config = dict(
    n_head=6,
    norm='layernorm',
    attn_scale=0.177,
    init_std_o=0.00484,
    init_std_down=0.00484,
    optimizer='adamw',
    beta1=0.9,
    weight_decay=0.045,
    grad_clip=0.5,
    warmup_steps=233,
    schedule='wsd',
    decay_fraction=0.685,
    final_lr_fraction=0.02,
    batch_tokens=32768,
    steps=4523,
)
Each number is 128 + 32 x the weight over its row's rms, rounded and kept within 0 to 255. Layers, rows and columns count from 0. The size above them is the row's rms in percent of the matrix's.

# layer 2 MLP up, 320x96, rms 0.177, rows 265-300, columns 0-95
size [101  53 137  69  98 121 103 103 102  91  86  88  79  95  97  65 113 104  77 117 101 108  94  92 103  86  85 106  96 108 115  98  72  95 119  96]
[[131 168  57 135  78  84 139  98 105  80 110 156 119 102 142 118 155 127 121 109 155 150 148 110 140  96 163  95 104 143 104 188 147 217 181 128 134 124  94 111  93 133 105 128 161 102 109  94 104 162  92 152 126 144  95 104  88 144  73 150 189 224 115  93 142 161 112 113 113 123 119 105 125 127 119 136 116 142 147 105 133  88  87 127 130 177 131 151 134 248 114 109 104 120 123  99]
 [101 150 115 131 145 123 135 143 153 110 163 111 169 186 116 152 124 107 112 119 127 113 117 112 140 189 163 141 123 168 171 159  84 136 173 142 111 102 137 166 106  51 133  25 165 112 153 152 124 104 118  50 107 122 133  71 102 135 145 170 129 123  80 113 102 104 107 135 148 146 132 134 108 124 114 188 131  89 164 155  76 144 108 107 148 128 147 176 120 129 135 101 218 150  40 133]
 [129 124 153 131 143 124 136  90 187 118 193 150 158 122 121 138 152 149 118 120 144 138 170 130 144 166 114 146  64 160 214 125 141 136 142  84 129 152 103 169 101 128  63 149 132 108 137 115 163 137  95 106 140  54 106 108  71 103 139 144 154 100 124 119  57 114 105  52 150 102 123 133 162 105 142 163 122  76 131  75 148 131  70  77  83 189 165 187 140 124 147 168 109 117 121 155]
 [149 125 191 139 112  93 101 165 135 110 153 111 133  90 106  76 226 150 130 157 140 135 123 114 139 128 136 116 136 112 171 157 100 159 149 115 163 113 150 180 124 182 100 135 138 164  55 132 147 175  95 158 140  86 126 110 120 158 100 130 136 185 182 133  80 152 137 105  68 127  72  99 152  50 137  83 129  96 129 105 135 176 171 112  94 141 104 128  98 144 116 170  70 118 161 174]
 [100 134 162  92 119 116 129 148 136  63 108  47 146 129 132 131 170 135  52 157 133 101 132 114 176 147 156  85 115 146 188 174  93 134 170 129 114 151 140 186  68 149 137 113 153 132  85 146 138 184  97 118  93 114 176 105  77 147 147 192 134 177 127 163 103 114 154 122  80 130  75 100 127  64 151 126  97 111 119 112 139 122 157  87 144 178  77 160 107 126  93 174 125 141 102 146]
 [103 148 165 141  96 131  49 153  98 127 122 138 124  86 125 108 160 137 142 141 147  59  98 147 126 143  84 106  70 121 154 147 111 179 138 125  93 129 121 135  83 188 150 108 157 143  60 143 185 139 161 126 124 102 172  90  86 174 130 170 184 193 103 137 131 104 121 125 122  82 121 149 160  96 113 160 138 142 135  76 145 115 120 145  82 208 146 116  58 142  95 121 133 183 125 175]
 [ 70 107 105 130 129 125 109 102 133  97 142  69  97 102 118 186 140 107 125 128  97 130 119 129 177 108 166  99 124 162 137 155 150 108 169 131 105 113 142 193  72 110 158  76 137 159  97  94 172 209  77 116 145 149 162  42 121 133 118 182 185 140 105  55 156 110 133 144  72 100  80 156 117 131 131 154 121 116 153 124 162 132 111 133 163 176 163 145 154 146  89  96 102 161 122  89]
 [173 118 136  98 140  94 107 166  52 114  95  92 138 107  81  98 164 154  48 205 127 107  48 117 162 145 110  79 150 141 139 117  99 136 144 136 133 157 127 183 115 113 188 130 127 111  98 183 157 109 156 125 144 144 173  86 122 185 107 189  98 133 145 118 136 116 141 110 109 161 108 139  58 110 131 195 145  96 118 117 113 147 161  82 148 124  98 182 165 137 159 143 127 118 111 104]
 [126 166 151  86 101  88 137 145 108  89 139 125 130 125  95 122 154 151 107 152 168  98  82 151 192 122 115 106 109  91 171 204  43 126 144 103 128  70 173 186  92 129 114 125 202  92 115 168 103 145 119 131  94 104 133 137 107 103 127 217 120 178 160 110 120 148 131 120  90 112  88 115 130 118 171 118 159  94 147 155 152 146 122  49  97 160  98 143  99 186 137 146 135 124 114 129]
 [101  78 179 109 141 137 121 114 127  86 165 115 171 100  96 106 162 143  89 155 148  84 152 159 174 158 156 109 119 110 169 196  92 143 161 131 145 139 125 126 140 150 102 123 121 116 101 133 111 134 111 133  66 110 126  89  93 147 116 219 146 191 139 122 114 146 163 100  72 117  72 129 142  83 136 101 129  62 159 109 157 169 111  91  44 185 134 146  62 133 137 162 119 121 107 165]
 [ 62  75 153 105 114 140 106 147 133 135 133 114 122 139 103 178 130 210 131 212 129  84 140 197 199 127 136 114 117  93 133 144  97 151 182 126 120 145 156 147 146 138 106 140 148 112 146 155 139 134  56  96 117  63 142  99 102 129 119 123  95 115 145 102 116 181 128  99 140  94  67 181  75  99 124 162 120 157 144 106 157 183 111  57 112 163 118 126 110 134 142 183 153 109 141 151]
 [105  74 134 146 121  99  62 186 166 125 108  94 169 172 140 130 126 153 148 213 147  82 107 158 188 137 103 116 134 123 199 121  42 186 179 130  99 117 193 158 101 135 122 143 172 107 142 150  86 117 135 123 128 126 168  65 116 129 125 108  92 118 156 134  85 178 107 161 118 142  95 149 127 135 103  81 148 130 137 123 117 135 109 120 147 117  87 137  41 111 118 163 134 125 138 146]
 [102  90 184 101 143  91  71 130  90 126 117 133 131  93 135  85 199 155 118 167 139 137 102 188 136 117 144 162 159  98 143 163  97 153 169 141 131 115 183 173  90 176 136 146 135 127  99 149 140 147  72 137 126 104 150  96  99 104 106 116 149 166 169  90  92 176 132 139  94 133  73  89  98  87 184  91 142 105 153  93 148 162 186 122  61 129 131 100 121 186 158 168  77 128 144 106]
 [ 79 108 181 108 106 103 136 131 123  89 144 115 149 112 141 121 178 161  95 137 152  97 105 153 166 141 151  89 126 137 168 212  86 131 166  71 142 145 151 147 102 144 100 112 160 108  99 127 128 175 129 129  32  92 109 105 102 119 142 188 123 165 149 124  82 146 156  95 101 114  64 133 127  77 181 131 146  90 150 108 163 167 115  67  68 178 108 148  97 153 113 179 124 142 108 142]
 [100 119 131 130  49 103 102 151 143 124 124 111 174 105 167 125 154 186  76 135 128 127  89 155 164 138 161  92 126  93 138 162 103 162 154 114 111  95 126 142 138 161  93  66 203 129 102 141 118 196 113 110 130 141 156 110 102 178 140 161 104 156 125 113 118 114 174 123 111 140 105  77 111  92 141 114 133  98 113 108 110 149 135  78  50 205  63 219 110 143 152 140 135 160 124 113]
 [177  74 175 124 122 141 111 131  78  63 115  81 148 134 139 106 187 139 109 117 141 131 125 100 117 119 161  74 104 124 152 111 107 126 172 114 133 184 125 142 113 154 129 143 121 142 105 105 134 174 157 160 110 104 125 157 120 134 100 144 167 165 182 155  82 129 148  65 120 133  81  96 128  76 230 100 127  74 139 127 172 103 173 134  96 102 116 101 130 152  93 170  80  90 138 207]
 [141 156 173 118 150  77 148  63 163  43 153 105 136 116 120 116 132 117 103 105 193  78 121 111 177 152 174 123 123 148  97 136 105 135 139  98 137 114 155 127 121  99 110 106 129  63 104 107 150 156  83 147 108  61 138 104 134 132 113 120 162 177 173 132  87 159 131 110  94 125 133  82 139 165 163 138 183  25 148 183 101 158  97 115  74 144 137 156 101 140  77 156 133 153 133 136]
 [154 101 163 127 154 130  94 173 189 111 148  87 129 129 156 143 154 148  67 110 138  58  75 117 104 132 129 103  74 164  96 113  99 132 159 140 125 124 129 158 132 166 167 157 159 136  86 219 111 159 119 108 108 135 156 109 140 183 138 173 133 120 165  95 102 138 207 109 127 109  74 134  99 123 197  92 117 142 113 151  69 113  85 118 110 116  48 157 157 115  81 130 136 145 107 144]
 [ 68 153 136 109 109 108 139 110 125 116 159 114 142 167 108 147 142 131  86 128 159 101 103 100 178 139 137 109 153 130 153 248  96 140 141  94 100  88 128 136 135  91  81 110 174 110 104 137 127 130 103 149  58 118 113 139  92  77 133 227 156 153 152 133 114 120 140 135  99  99 111 133 142 117 148 152 171 123 155 132 215 145  95  49  86 153 106 120 110 127 134 172 139 137  83  86]
 [ 72 123 127 127 130 113 110 156 132  89 106 117 157  95 178 114 143 128 148 176 197  60 117 243 144 109 140 117 118 101 163 166  63 156 149 121 125 163 123 155 122 143 141 118 165  78  98 131 126 131 111 123  96  72 157 125 123 131 115 169 108 153 153 115  69 137 140  99  82 127  61 108 109 125 197 104 133 144 174 169 143 179 116 108  84 129  95 140  79 163 154 174 126 111 117 143]
 [150 155 142 137 129 133  88 152 107  61 151 108 127 145 174 114 152 154 105 103 170  95  96 152 163 147 166 100 129 112 140 148  86 131 146  79 103 119 115 181  72 126 121  87 153 132 127 136 168 159 146 118 110  88 156  84  85 149 116 189 169 166 136 116 124 110 178  88 116 144  99 158 162  91 155 143 100  91 170 127 120 139 140  69 121 249 140 173  88 152  94 131 132 130  99 197]
 [152 130 164 111  87 172  66 130 141  88 130  77 153 118 127  80 118 162  76 114 145  67 165 152 116 138 148 158 111  84 146 157  71 179 157  91 115  88 178 120 144 144 111 118 166 158  66 206  81 158 117  96 148 127 137  90 125 197 120 170 149 114 144 137 148 130 191 138  92 129 130 110  72 107 136  80 135 123 124 182 119 126 127 148 128 111  65 133  92 178 159 122 126 158 104 155]
 [131 125 185  63 130 149 110 126 124 121 156  83 121 100 127  82 178 140  68 123 146 104 105 146 119 163 139 111 141 129 107 148  81 141 157  83 114 160 128 112 143 162 132 117 151 105  91 147 130 173 129 143  38  71 124 101  99 147 121 163 203 167 172 112 103 202 202 111 100 120  90 137  93  62 132 137 155  70 131 126 144 147 135 103  86 136  86 178 102 147 123 171 126 164 123 156]
 [ 99 106 142  59 129 127 123 142 129 100 140  65 152 144 150 119 153 145  86 124 204 126  95 148 194 134 167  60 127 159 126 197  89 133 210 122 114 123 171 114 117 114 135  97 158  95 108 144 141 155  96 134  54 113 108  92  53 152 126 190 147 159 165 100 105 179 125 106 117  99  83 122  98 125 154 170 150  96 135 115 153 129 122  66 109 176 115 155 118 157 112 133 147 132 105 136]
 [125 132 181 140 117  78  71 147 114 122 139 142 109  99 119 166  90 191  66 155 106 124 132 129 146 137  87  79 143 168 172 176 109 138 129  68 162 125 111 201 110 132 178 124 144 144 129 158 213 169 139 124 120  48 193  68  87 147 143 139 121 115 139 131  91 108  99 153 112  91 117 114 135 103 105 148  76 133 188 119 114 160 144  84 130 140 136 175 171 132 123 139 110 176 112 133]
 [ 92 152 166  93 118 129  75 123 125  85 137 123 174 105 171 145 133 167 118 158 136 102  78 172 133 137 148  64  81 141 189 183  94 156 199 119 102  95 175 130  65 121 158  98 130 136 114 138 177 146 135 118  86  98  95  92  52 146 104 197 154 187 150 103 108 141 101 120 119  97 115  72 152 117 123 135 157 104 154  91 154 171 128 124  92 151 126 158 107 174 112 132 129 172  95 126]
 [107 153 119 155  36  94  81  94 118 127 120 172 157 140 132 120 136 140  78 142 160 119 127 143 167 110 170 116 144 106 146 185 104 146 143  65 136  99 149 105 118 133  91 109 216  96 113  92 110 168 131 123  84 133 110  67  94 149 115 141 155 160 118 111 134 138 164  89 165 156 106  90 131 116 145 146 149  68 112  70 141 172 147  74  82 175  67 190 128 176 122 137 156 120  97 117]
 [158  77 122  65 164 164 153 110 157  84 112 115 206 111  64  79 156  85 130 167 165 108 130  95 128 154 124 125 123 149 123 118  90 184 142 133 148 191 145 126 133  92 192 147 153 116  94 124  81  93 100 118 123 123 157  58  81 154 101 191 202 174 126 141 172 127 126 117  94 113 125 187 133 118  86 161 141 104 125 100 161 110 140 131 155 112 140 156 145 159 179 106 107 138 107 112]
 [138 134 169  52 114 108 127 154  83  99 135 116 109  83 133 106 158 157  51 128 192 139 128 102 139 149 196  92 123 145 154 194  63  94 191  84 118 131 142 142 136 141 123 114 123 134 129 123 162 162  95 139  93  85 123 124  91 142 125 196 153 165 171 121  81 114 153 109 109 106  99 113 127  76 164 153 121  87 136 112 178 166 110  98 125 190  82 157 111 133  96 180 132 114  93 155]
 [122 151 142 124  81 101 111 178 102 152 133 141 153 103 214  69 151 169  90 179 108 126  83 170 136 153 136 152 103 149 183 120 121 184 131 105  43 136 155 190  97 116 150  54 152 152 128 179 140 158 141 106 113 120 165 106 111 192 107 179 127 122 123 132 139  94 140 164 121 112 124 114 113  87 144 133 115 134 160  32 148 139 176 117 118 180 101 119 118 104 110 121 117 105 123 147]
 [130  61 137 131 163 154  49 175 153 119 124 116 171 147 113  55 146 122 136 128 160  97 139 140  83 149 104 153 109 118 113 118  95 171 153 129 143 177 117 143 121 168 133 166 140  88  62 232  89 132 146 113 126  89 181  86 109 147 151 142 152 112 135  82 120 182 185 124 114  92  96 146  68 128 114  98 103 161 127 155  97  96  99  85 112 123 150 114 130 139 188 152 121 162 107 106]
 [138 142 111 120 112 100  88 112 125  90 116  82 166 139 103 117 120 130 108 113 163 152 130 163 113 145 138 129 167 109 143 198 110 131 200  76 144 119 106 175 106 135 189  54 133 125 132 120 100 126 103  97 117 108 163  79  82 167 138 153 195 143 122  83 151 114 168 137 106 108  91  94  76 109 109 162 126  67 189 145 134 132 114 141 142 179 139 197 154 195 139 136 154 194  89 107]
 [ 96 142  94 119  56 108 119 124 108 115 133 142 159 151  96 155 142 122  67 112 139 133 121 115 158 132 161 108 137 137 140 216  90 102 197 123 131 103 145 154 129  94  92 130 185 124 132 148 106 126 110 109  27 109 158 134  94 104 160 210 114 155 125 118 145 124 118 119 127 108 107 123 135 120 171 174 156  96 143 134 180 157 121  50  91 150 133 130 101 145 125 154 188 188  53 117]
 [ 93 140 167  74  88 140 145 136 143  80 165 145 154 140 100 152 122 153 100 165 123  24  89 115 149 126 148 112  72 122 139 124  86 128 158  99 150 104 159 139 133 161 190 145 145 145 141 159 162 167 144 120 108  51 114 136 134 132 122 128 118 133 156  76  84 168 173  66 160  82 127  64 142  87 203 160 139 104 135 116 146 135  77  82 108 117  98 141 102 155  97 181 151 122 132 133]
 [ 65 136 106  81  68 122 128 117 172  81 189 106 178 155 115 155 149 143 121 135 134  91 136 139 137 124 152 108  42 118 196 148 148  83 171  73 156  96 193  82 135 138 121 142  98 169 141 116 103 141  72 106 127 134 161 161  92  89 141 122 130 115 150  71  99 170 125  69 132 100 110  88 124 111 148 114 133  89 172 102  97 158 132 140 139 119 148 109 133 190  98 117 131 203 133 126]
 [ 93 130 165  88 108 100  76 141 124 101 150  66 159 116 126 150 166 152  80 157 195 124 125 151 156 154 151 124 134 113 183 167  98 124 169  97 106 137 135 129 116 115 119 111 150 131  92 109  93 138  87 136  47 109 151 124  63 133 143 182 147 148 153 116  96 126 144  64  82 127  40 122 134  98 160 128 155  83 160 147 135 214 118  94  84 165 110 151 112 130 101 185 131 146  99 134]]
# layer 2 MLP down (transposed), 320x96, rms 0.152, rows 265-300, columns 0-95
size [106  69 142  70 103 113 101 113 106  97  79  93  80  83  55  81  88 105  82 106  98 115  93  85 110  83  62 113  76 109 128  97  78  79 118  86]
[[175 132 140 105 173 113 116  63 116 145 115 128 123 135 117  23  80 156 109 170 120 133 167 106 110 112 108 148 141 117 141 123  85 125 185  95 148 139  70 120 148  64  92 188 146 119 113 120 130 130 126 154 108 156 171 107  31 160  94 103 147 127 141 155 133 146  93 141 144 110 116  86 149 206 105 157 181 146 125 166 104 121  90 137 127 159 116 158 167 107 109 112  94 172 174  94]
 [205  97 164 150 141 106 161 118 114 123 143  84  84  86 151 121 145 159 169 121 100  93 167 155 158 166 140  75 151  63 103 118 158  99 116 128 147 113  93  88 199 165 118 191 101 154  85 107 115 151 127 178 109 122  92 165 146 174 138 141  56 126 107 164 152 139 148 126 129 120 112 131  92 120 103  89  86 104  97 100 207 128 112 105  91  92 120 107 149 126 126 189 139 117 188 152]
 [ 98 117 178 150 164 134 179 129 184 151 168 137  90  96 155 105 119 133 105 133 152  59 224 132 134 122 150 187 105 148  87 128 140 105 117  81  98 144 119 135 157 158  73 159 110 131 137 137 151 108  76 119 142 125 119 131 100 107 120 153 113  55 117  61  75  74 129  99 168 125 144 117 205 142 121 141 203 121 143 135 149 154 119 140 127 191 152 108 140  77 143 136 111 129 121  79]
 [105 112 123 158 118 131  93  91 118 121 163 112 102 130 140 167  52  99 128  81 151 109 155 119  95 121 118 130 122 144  78 115 143 128 190 166  76 139 114  72 146  89 124 121 148 118 142 159 159  76 141 124  89 134 148 148 157 147 206 146  92 120 142 138 185 101 147 149 223 120 157 157 125 167 138 163 100 142 109 134 113 103 127  77 165 123 139  97 134 117 154  96 245 139  78 102]
 [117 130 143 138 153 187  85 124  88  55 143 134 105 118 117 126 124  88 162 108 151  78  79  74 113 159 125 139 122 150 133 159 101 107 179  59 150 126 147 142  64 108 112 113 162 193 130 101 118 151 107 105 131  92 119 105 166 133 155 151 158 152 146 143  81 120 135  94  90 140 142 200 145 160 148 142 145  58  98 175 125 147 182 114 148 115 162 162 140 206  98  92 147 190  98 117]
 [116 189 138  77  96 121 158 199 140 183 155 119 121  86 127  62 120 159 156  94 116  95 133  73 120 145  94 143 117 113  70 125 150 150 143 102 110 176 118 112 193 106 100 129 135  96 117  56 178 118 154 155 150 118 133 102 134 152 149 108 115 126 105 153  65 150 110 161 125 111 104 197  94 158 182  98 127 153 110 150 151  96  69 141  97 166 175 207 100 104 126 121 106 143 123 148]
 [163 128 125 154 150 181 109 108 147 124 122 140  83 159  68 106 117 108 118 118 128 158  44 114  74  68 124 117 127 109 106 106 126  91 152  75  98  94 127 136 189 113  59 128  88 117 124 147 183 149 134 155 122 152 128 146 106 128 147 122 182 126 135 198  69 172 125 136 156  95 150 121 134 211 103 152 127 159 118 137 141 179 121 107 140 135 125 125 120  42  91 134 127 169 139  59]
 [114  99  83  90 212  56 101  91 114 126 141  89 118 146 125 142 137  99  83 162 120 117 133 111 114 100 148 139 122  54  61 143 115 111 129 148  59 210 146 161 108 103 186 163 159  99 133 102 142 144 160 124 143 161 180  88 173 125 136 134  72 102 142 128 142 140 112 114  85 111 135 190 109 121 112 172 140 112 125 135 137 161 142 132 131 109  84 114 186 145 132 143 142  54 145 172]
 [189 145 152  52 138 152 126 105 158 131 101 141 120 107 110 135  72 145 113 126  92 111 136 107  95 134  94 145  97 163 180  85 158 157   0 140 101 131 136 163 139 102 189 135 108 120 132 117 145 143 160 127 143 163 166 162  98 194  76 106 133 153 106  95 120 141 142 100 127 131 127 108 144 176 108 127 153  99 142 129 108 137  45 137 137 112 119 139 154 108 108 112  73 138 184 102]
 [119 112 131  96 147  78 116 113 133 113 152 108 128 142 151  84 191 156 114 198 164 127 131 129 214 130 136  94 133 132 178 155  47  78 142  69 174 118 135 180 100 148 149 137 184 101 116 157 117 148  98 160 140 115 126 109  81  89 157 164 112 145 169 131 100 127 111 164  81  90 109 110  87  70 178 129 124 107 149 156 167 102 162 106  52 122 100 158 110 132 117 178 121 123 102 130]
 [115  83  97  93 152 196  94 143 106 167  99 140 116 156 154 161 146 129 136 116 120 169 143  44 129 215 137 150 166 144 124 137  84 105 150 147 114 107 163  95 112 131 115 156 136 135  98 108 137 155  93 130 131 150 125 145 148  92 138 130 109 102  47 141 117 120 144 108 157 158 146 207 146 114 118  88 197 108 127 143  93 173 198 110 133  76 104  47 139  75 162 134 147 110 117  99]
 [170 180  75 132 132 165  61 112  86  95 160 130  93 105 129  94 152 114 110  99 153 105 101 129  33  61  68 193 163  98  94 158 128 167 124 103 111 109 133 122 122 129 156  93 130 148 115 110 197 154 132 161 135 178  94  91 133 120 133 144 140 159 155 110  98 130 133 109 141 158 165  95 152 157 151 190 127  91 114  79  69 153 113 154 110 102 155 135  78 135 125 149 146 193 133 117]
 [124 144 149 110  86 119  86  56 140 144 153  76 156 140 132 141  69  67 151 178 101 136 150 110 144  89  87  92 118 145 107  51 123 149 159 102  49 159 171  77 127  88 189 174  87 104 151 155 160 132 143 147 114 137 119 112  98 142 203 136 144 157  69 122 156  98 108 163 192  62  95 170 102 116 137 127 118 126 175 137 140 108 148 114 135 151 129 142 155 134 131 118 158 139 141 130]
 [ 95 141 159 128 128 122 142  78 128 135 148 119 156 132 110  95 203 143 118 131 191 150 165 111 187 122 150  70 104 146 142 175  88 123 172 106 185 118 120 126  83  73 105 118 149 116 106 169 141  79  98 120  90 150 162 142 109  97 171 187 132 192 182 132 110 115 105 157  78 116  47 127  93 104 176 134 159 112 173 142 139 128 157  71  77 132  92 135  80 140 127 138 148 148  91 120]
 [206 135 120 169 162 131 151 160 137 120 164  76 116  63 162  69  94 181 155  98  99 106 152 120 183 198  83 188 139  72 119 108 164 138 105  71 122 128 130  95 129 181 171 112 130 138 112  76 134  91  78 133 109  99  88 112 133 104  93 134 115 142 167 160  95 111 104 124 150 138 126 156 112  99 164 133  95  82 171  94 180 119 147 157 150 101 150 158 170 136 131 155 122 105 174 141]
 [109  95 141  80 109 132 184  90  90 158 165 132  90 163 163 102 127 119 135 130 114 140  84 120 171 118 135 174  91 117  74 103 128  82 171  88 194 102 153  95 242 181 183 171  98 126 167 139 121 147 134 111 143 130 138 150 144 135 156  81  63 145  76 144 138 108 141 106 144 140 146 127  76 113 139 132 113 162  81  90 116 132  77 150 139 161 111  95 138 157 128 106 161  76 112 144]
 [ 89 182 141 114 169 115 134 145 140 107 134 221 129 122 128  99 116 177  74  83 131  91 202 123 180 129 150 107 176  99  94 151 153  79  96 159 146 197  52 133 147 115 128 112 149  58 183 147 115  99 185 151 169 110  97 102 118 124 126 152 148 121 132 125 108 108 120  78  92 106 132  97 123 140 143  65 122 168 138 119 120  98 158 156 170 165  97  99 110 137 156  86 140 137 136 147]
 [173 123 114 129 122 121 168 161 126 127 157 115 143 119 104 141 101 181  78  18 144 104 139 109 159  95 141 101  96 159 164 100 136 131 150 152  87 158 127 196 189 186 113 146 114 121 121  90 104 102 140 125 121 140 143 141 203 123 155  92 138 117  99 153  92  68 144 182 116 123  96 186 146 104 134 161 134 119  92 128 159  86 129 199 106  80 132 116 131  99 160 201 125 110  95 112]
 [146 136 176 131 121 148 173 128  79 137 102  82 117  87 126 118 201 135 113 135 130 106 121 132 160 117 137 123 125 100 141 116 155 134  86 108 165 139  78 131 121 153 137 158 137 159 127 117 148 134 116 231 110 102 131 130 162 135  57 101 143 151 121 138 128 141 137 108 101 140  84 107 144 104 117  86 123 114 106  86 164 129  86 151 113 112 150 131 128 167 123 177   0 116 215 155]
 [101 147 137 140 120 114 101 142 124 168   0 107 147  84 160 136 105 118 152 144 130 102 170 140 140  98 153 128 134 119 132 142  85 127  96 133 127 148 103 151 152 172  74 105 151  57 127 139  86 128 103 121 128 154 140 144 255  86 119 131 111 150 133 137 156 161  98 129 123 115  89 149 118 159 142 103  93 136 147  99 140 100 167 134 165 115  85  98 116 114 154 152 155 103 103 160]
 [ 97 159  95 164 126 132  99 138 129 121 187 146 166 110 145 133 185  92 160 122 105 128 162 108 133 145 136 119 135 139  80  89 129 121 255 151 142  71 131 138  98 135 101 108 148 129  95  87 110 114 162 118 146 129 141  41 168 137 133 137 145 155 144 147 140  70 127 123 128 110 104 146 101  66 116 118 122 100 117 136 135 126 199 141 132 180 141 148 103 160  90 106 182 123 103 148]
 [166 180 199 125  61 160 110 129 120  81  85 112 140 144 144 130 104  79 106 148  80 106 124 118  86 196 184 132 119 133 103 148 109 184 162 114 157  94 161 133 117  82  95 118 136 113 144  66 143 122 136 121 128 162 134 175 143 176 130 127 192 161 109 160 126 156 141 153 117 148 132  74 126 146 130 111  97 131  10 180 112 107 153 129  86 119 134  94 131 135 165 148  99 155 105 108]
 [100 121 131 149 134  87  68 137 137 100 146  98 144  86 134 106 152 154 137 188 180 126 154 190 190 133 130 110 110 157 203  94  73  94 140 125 176 104 121 137 101 159 142  96 117 109  80 127  69 112 125 120 136 138 151 112  76  59 108 153  78 119 157 131 119 133 140 135  94 113 113  71 138 151 207 152 106 120 167 122 125 162 127 143  78 157 149 145 151 130  93 201  99  74 161  97]
 [171 131 124 141 221 151 183 112  99 148 145 155 128 154  73 131 108 176 135 111  75 116 128 100 101 152  41  78 112 151 162 107 124  99  94 133 151  42 176 157  91 154 112 142  98 105 147 116 145 141 124 181 162  96 154 172 134 127 115 140 105 138 134 145 178 118 109  87 132 113 127 109 152 148 111  74  65 192 132 161 115 135 102 147 131 131 168  84 125 135 120 139  81 141 192 109]
 [111 132 134 129 135  83 115 118  76  75 148 116 188  98 136  86 115  90 122  77 109 126 238 154 127 147 150 187  76  82 114 132 156 116 155 195 120 105 135  32 137  99 137 124 129 143 137 127 168 177 143 139 150 124 117 130 158 155 132 154 102 125 110 109 123 156 124 101  78 152 143 109 139 109 112 124 186 153 136 100 107 135  62 120 131 166  35 102 164 150 149 147 153 122 154 113]
 [127 142 125  89 138 185  90 180 165  69 162 114 138 183 150 157  96 119 139 110 150 160 165 107  88 118 123 167 103 138 100 118 102 156 144 163 140 180 118 176  77 133 136  87 134 141 107 162 126  85 171  87 138 146 115 105 141 106 169 133 120 126 156 127 132 137 195 104 112 183 104 173 105  53 136 135 107  85 117 136 113 114 168  86 181 137 119 113 147 112 169 102 172  99  26 167]
 [109 138 149 139 129  82 171 202  86 119 164 122 179 125 112 114  85  95 145 116 153 168 135  81 125 110 105 131 155 136 132 143 144  94 120  99 127 157 113 102 182 107 132 189 196  89  56 112 135 125  39 169 146 108 139 156 127 127 171  95 196 135 133 138 125 146 124 150 142 155  94 110 155  61 142  96 165  98 137 138 139 130  83 121  99 138 122 106  52 101 194 174 106 104 145 144]
 [102  95  54 141 126 100 211  93 135 119 138 131 142 139  70  98  98  94 200 118 122 120  53 128 101 192  74 168 147 101 121 145  72  84 124 122 173  79 126  96  94 140 151 126 112 134 111 112 164 151 136 158 125 128 171 147  97 131 143 169 109 155 102 133  84 101 122 121 136 180 116 102 111 172 145 138 170 154 184  79 137 135  96 135  81 155 117 132 154 134 108 109 142 112 142 209]
 [129  76 126 168 153 149  88 145 142 133 152 126 132 135 171 131 125 179 124 138 131  59 203 127 105 158  63  62 146  95 117 146 103 110 148 136 144  77  93 145 143 152 143 143 133  79  79 106 126 146 142 136 107 108 152  96  82  94 139 146 113 100 115 219 135 153 172 130 119 139 147 158 167 103  82 144  98 146 116 182 143 127 152  86 145 178 118 107  68 158  66 162 184 139  73 127]
 [ 87 153  86  79  95 146 114 156 116 197 173 156 175 123 144 149 151 115 172  85  91 126 129 166  97 121 149  87 145 193 190 146  83 127 151 152 130 157 131 126 135 173  95  84  82 166 103  62 137 142 151 123 107 133 127  90  78 148 135 136 112 158 122 105 126 115  72 144 102 178 155 135 145 166 129  83 163  89 116  61 149  79 163 121 121 154 163 169  85 116 180  86 120 123 136 167]
 [132 142  90 139 147 107 150 130 118 148 112 140 100 101  91  71 138  54 122  81 109 118 123 137 123  86 131 118 198 147 141 126 129 177 128  96 139 140 162 143 157 161  63 138 106 170 120 125 105 159 118  95 171 143 112 181  82 117 146 117 137 114 160 160  74  75 138 169 134 141 136 112 188 161 127 139 213 168 135 103 157  93 143 121 153  75  97 132 107  63  56 201 121 151 115  96]
 [158 134 160 138 113 132  94 172 140 103 123 148 140 168 126 139 136 148 117 115 150 147 126 137  95 165 131 102 168 136 107 127  77 113 153 153  61 149 146 104 235  94  70 153 115 125  57 141 124 157  58 133 145  88  81 102 127 169 148 143 174 111 158  52 129 127 124 167 111 138 134  92  85 105 123 149 141 159  79 181  91 149 160  94 122 163 137 111 109  57  93 159 120  91 144 167]
 [169 101 180 132 116 132 152 124  82 125 127  82 139 107 149  91 163 134 103 122 122 102 139 145 147 103 145 123 166  83 163 127 145  94 143  82 153 103  86 131 162 197 124 165 115 169 118 100 120 147  80 251 136 121 116 132 151 144  68 108 135 138  94 144 120 118 134 129 105 148 108  92 124 127 131  95 102 105 100 127 189 128 134 143 144 113 131 129 164 121 136 129   2 155 210 118]
 [127 165  96 157 131 126 113 129 133 116 124  83 170 193 108 185 106 104 108 171 138 140 126 136 158 191 105 162 135  88  68 141 131  58 105  82 135 147 116 130 171 171 155 176  96  92 145  90 139  99 155 116 126 162 126 180 200 126 122  87 112 151 104 159 139 123 108 205 138  98 170  98  98 138 100 101  63  88  90 127 166 146 146  76 103 123 178 155 108  98 131 147  81 118 110 103]
 [115 183 103  87  85 109 133 192  82  97 165 114 137 145 121 180 111  43 131 138  92  78 132 137 140 170 149 165 161  84  94 120 134 157  95  70 137 115 186 153 148 107 114  99 165 178 142 131 164  67 132 145 168 117 118 210  78 128 100 110 101 162 109 132 176 155 160 164 117 143 112 127 101 105 107  74 119  94  62 124 124 131 132 150 140  97 101 154 123 174 151 120 161 156 128 134]
 [151 126  79  77 141 101 167 149 171  68 157 156 178 127 129 122  97 149  90 134 166 110 148 152 160 139 168 129  95  93 156 160  55 143 189 116  89  89 144  71 128  81 116 154 133 131  97 112  94  84 191 119 104 127 143 121 101 101 193 154 105 168 103 142 104 180 174 192  69 130 146 136 134 164 113 105 111 105  80 112 132 146 162  88  98 143 113 157 105 174 145 132 140 164  88 106]]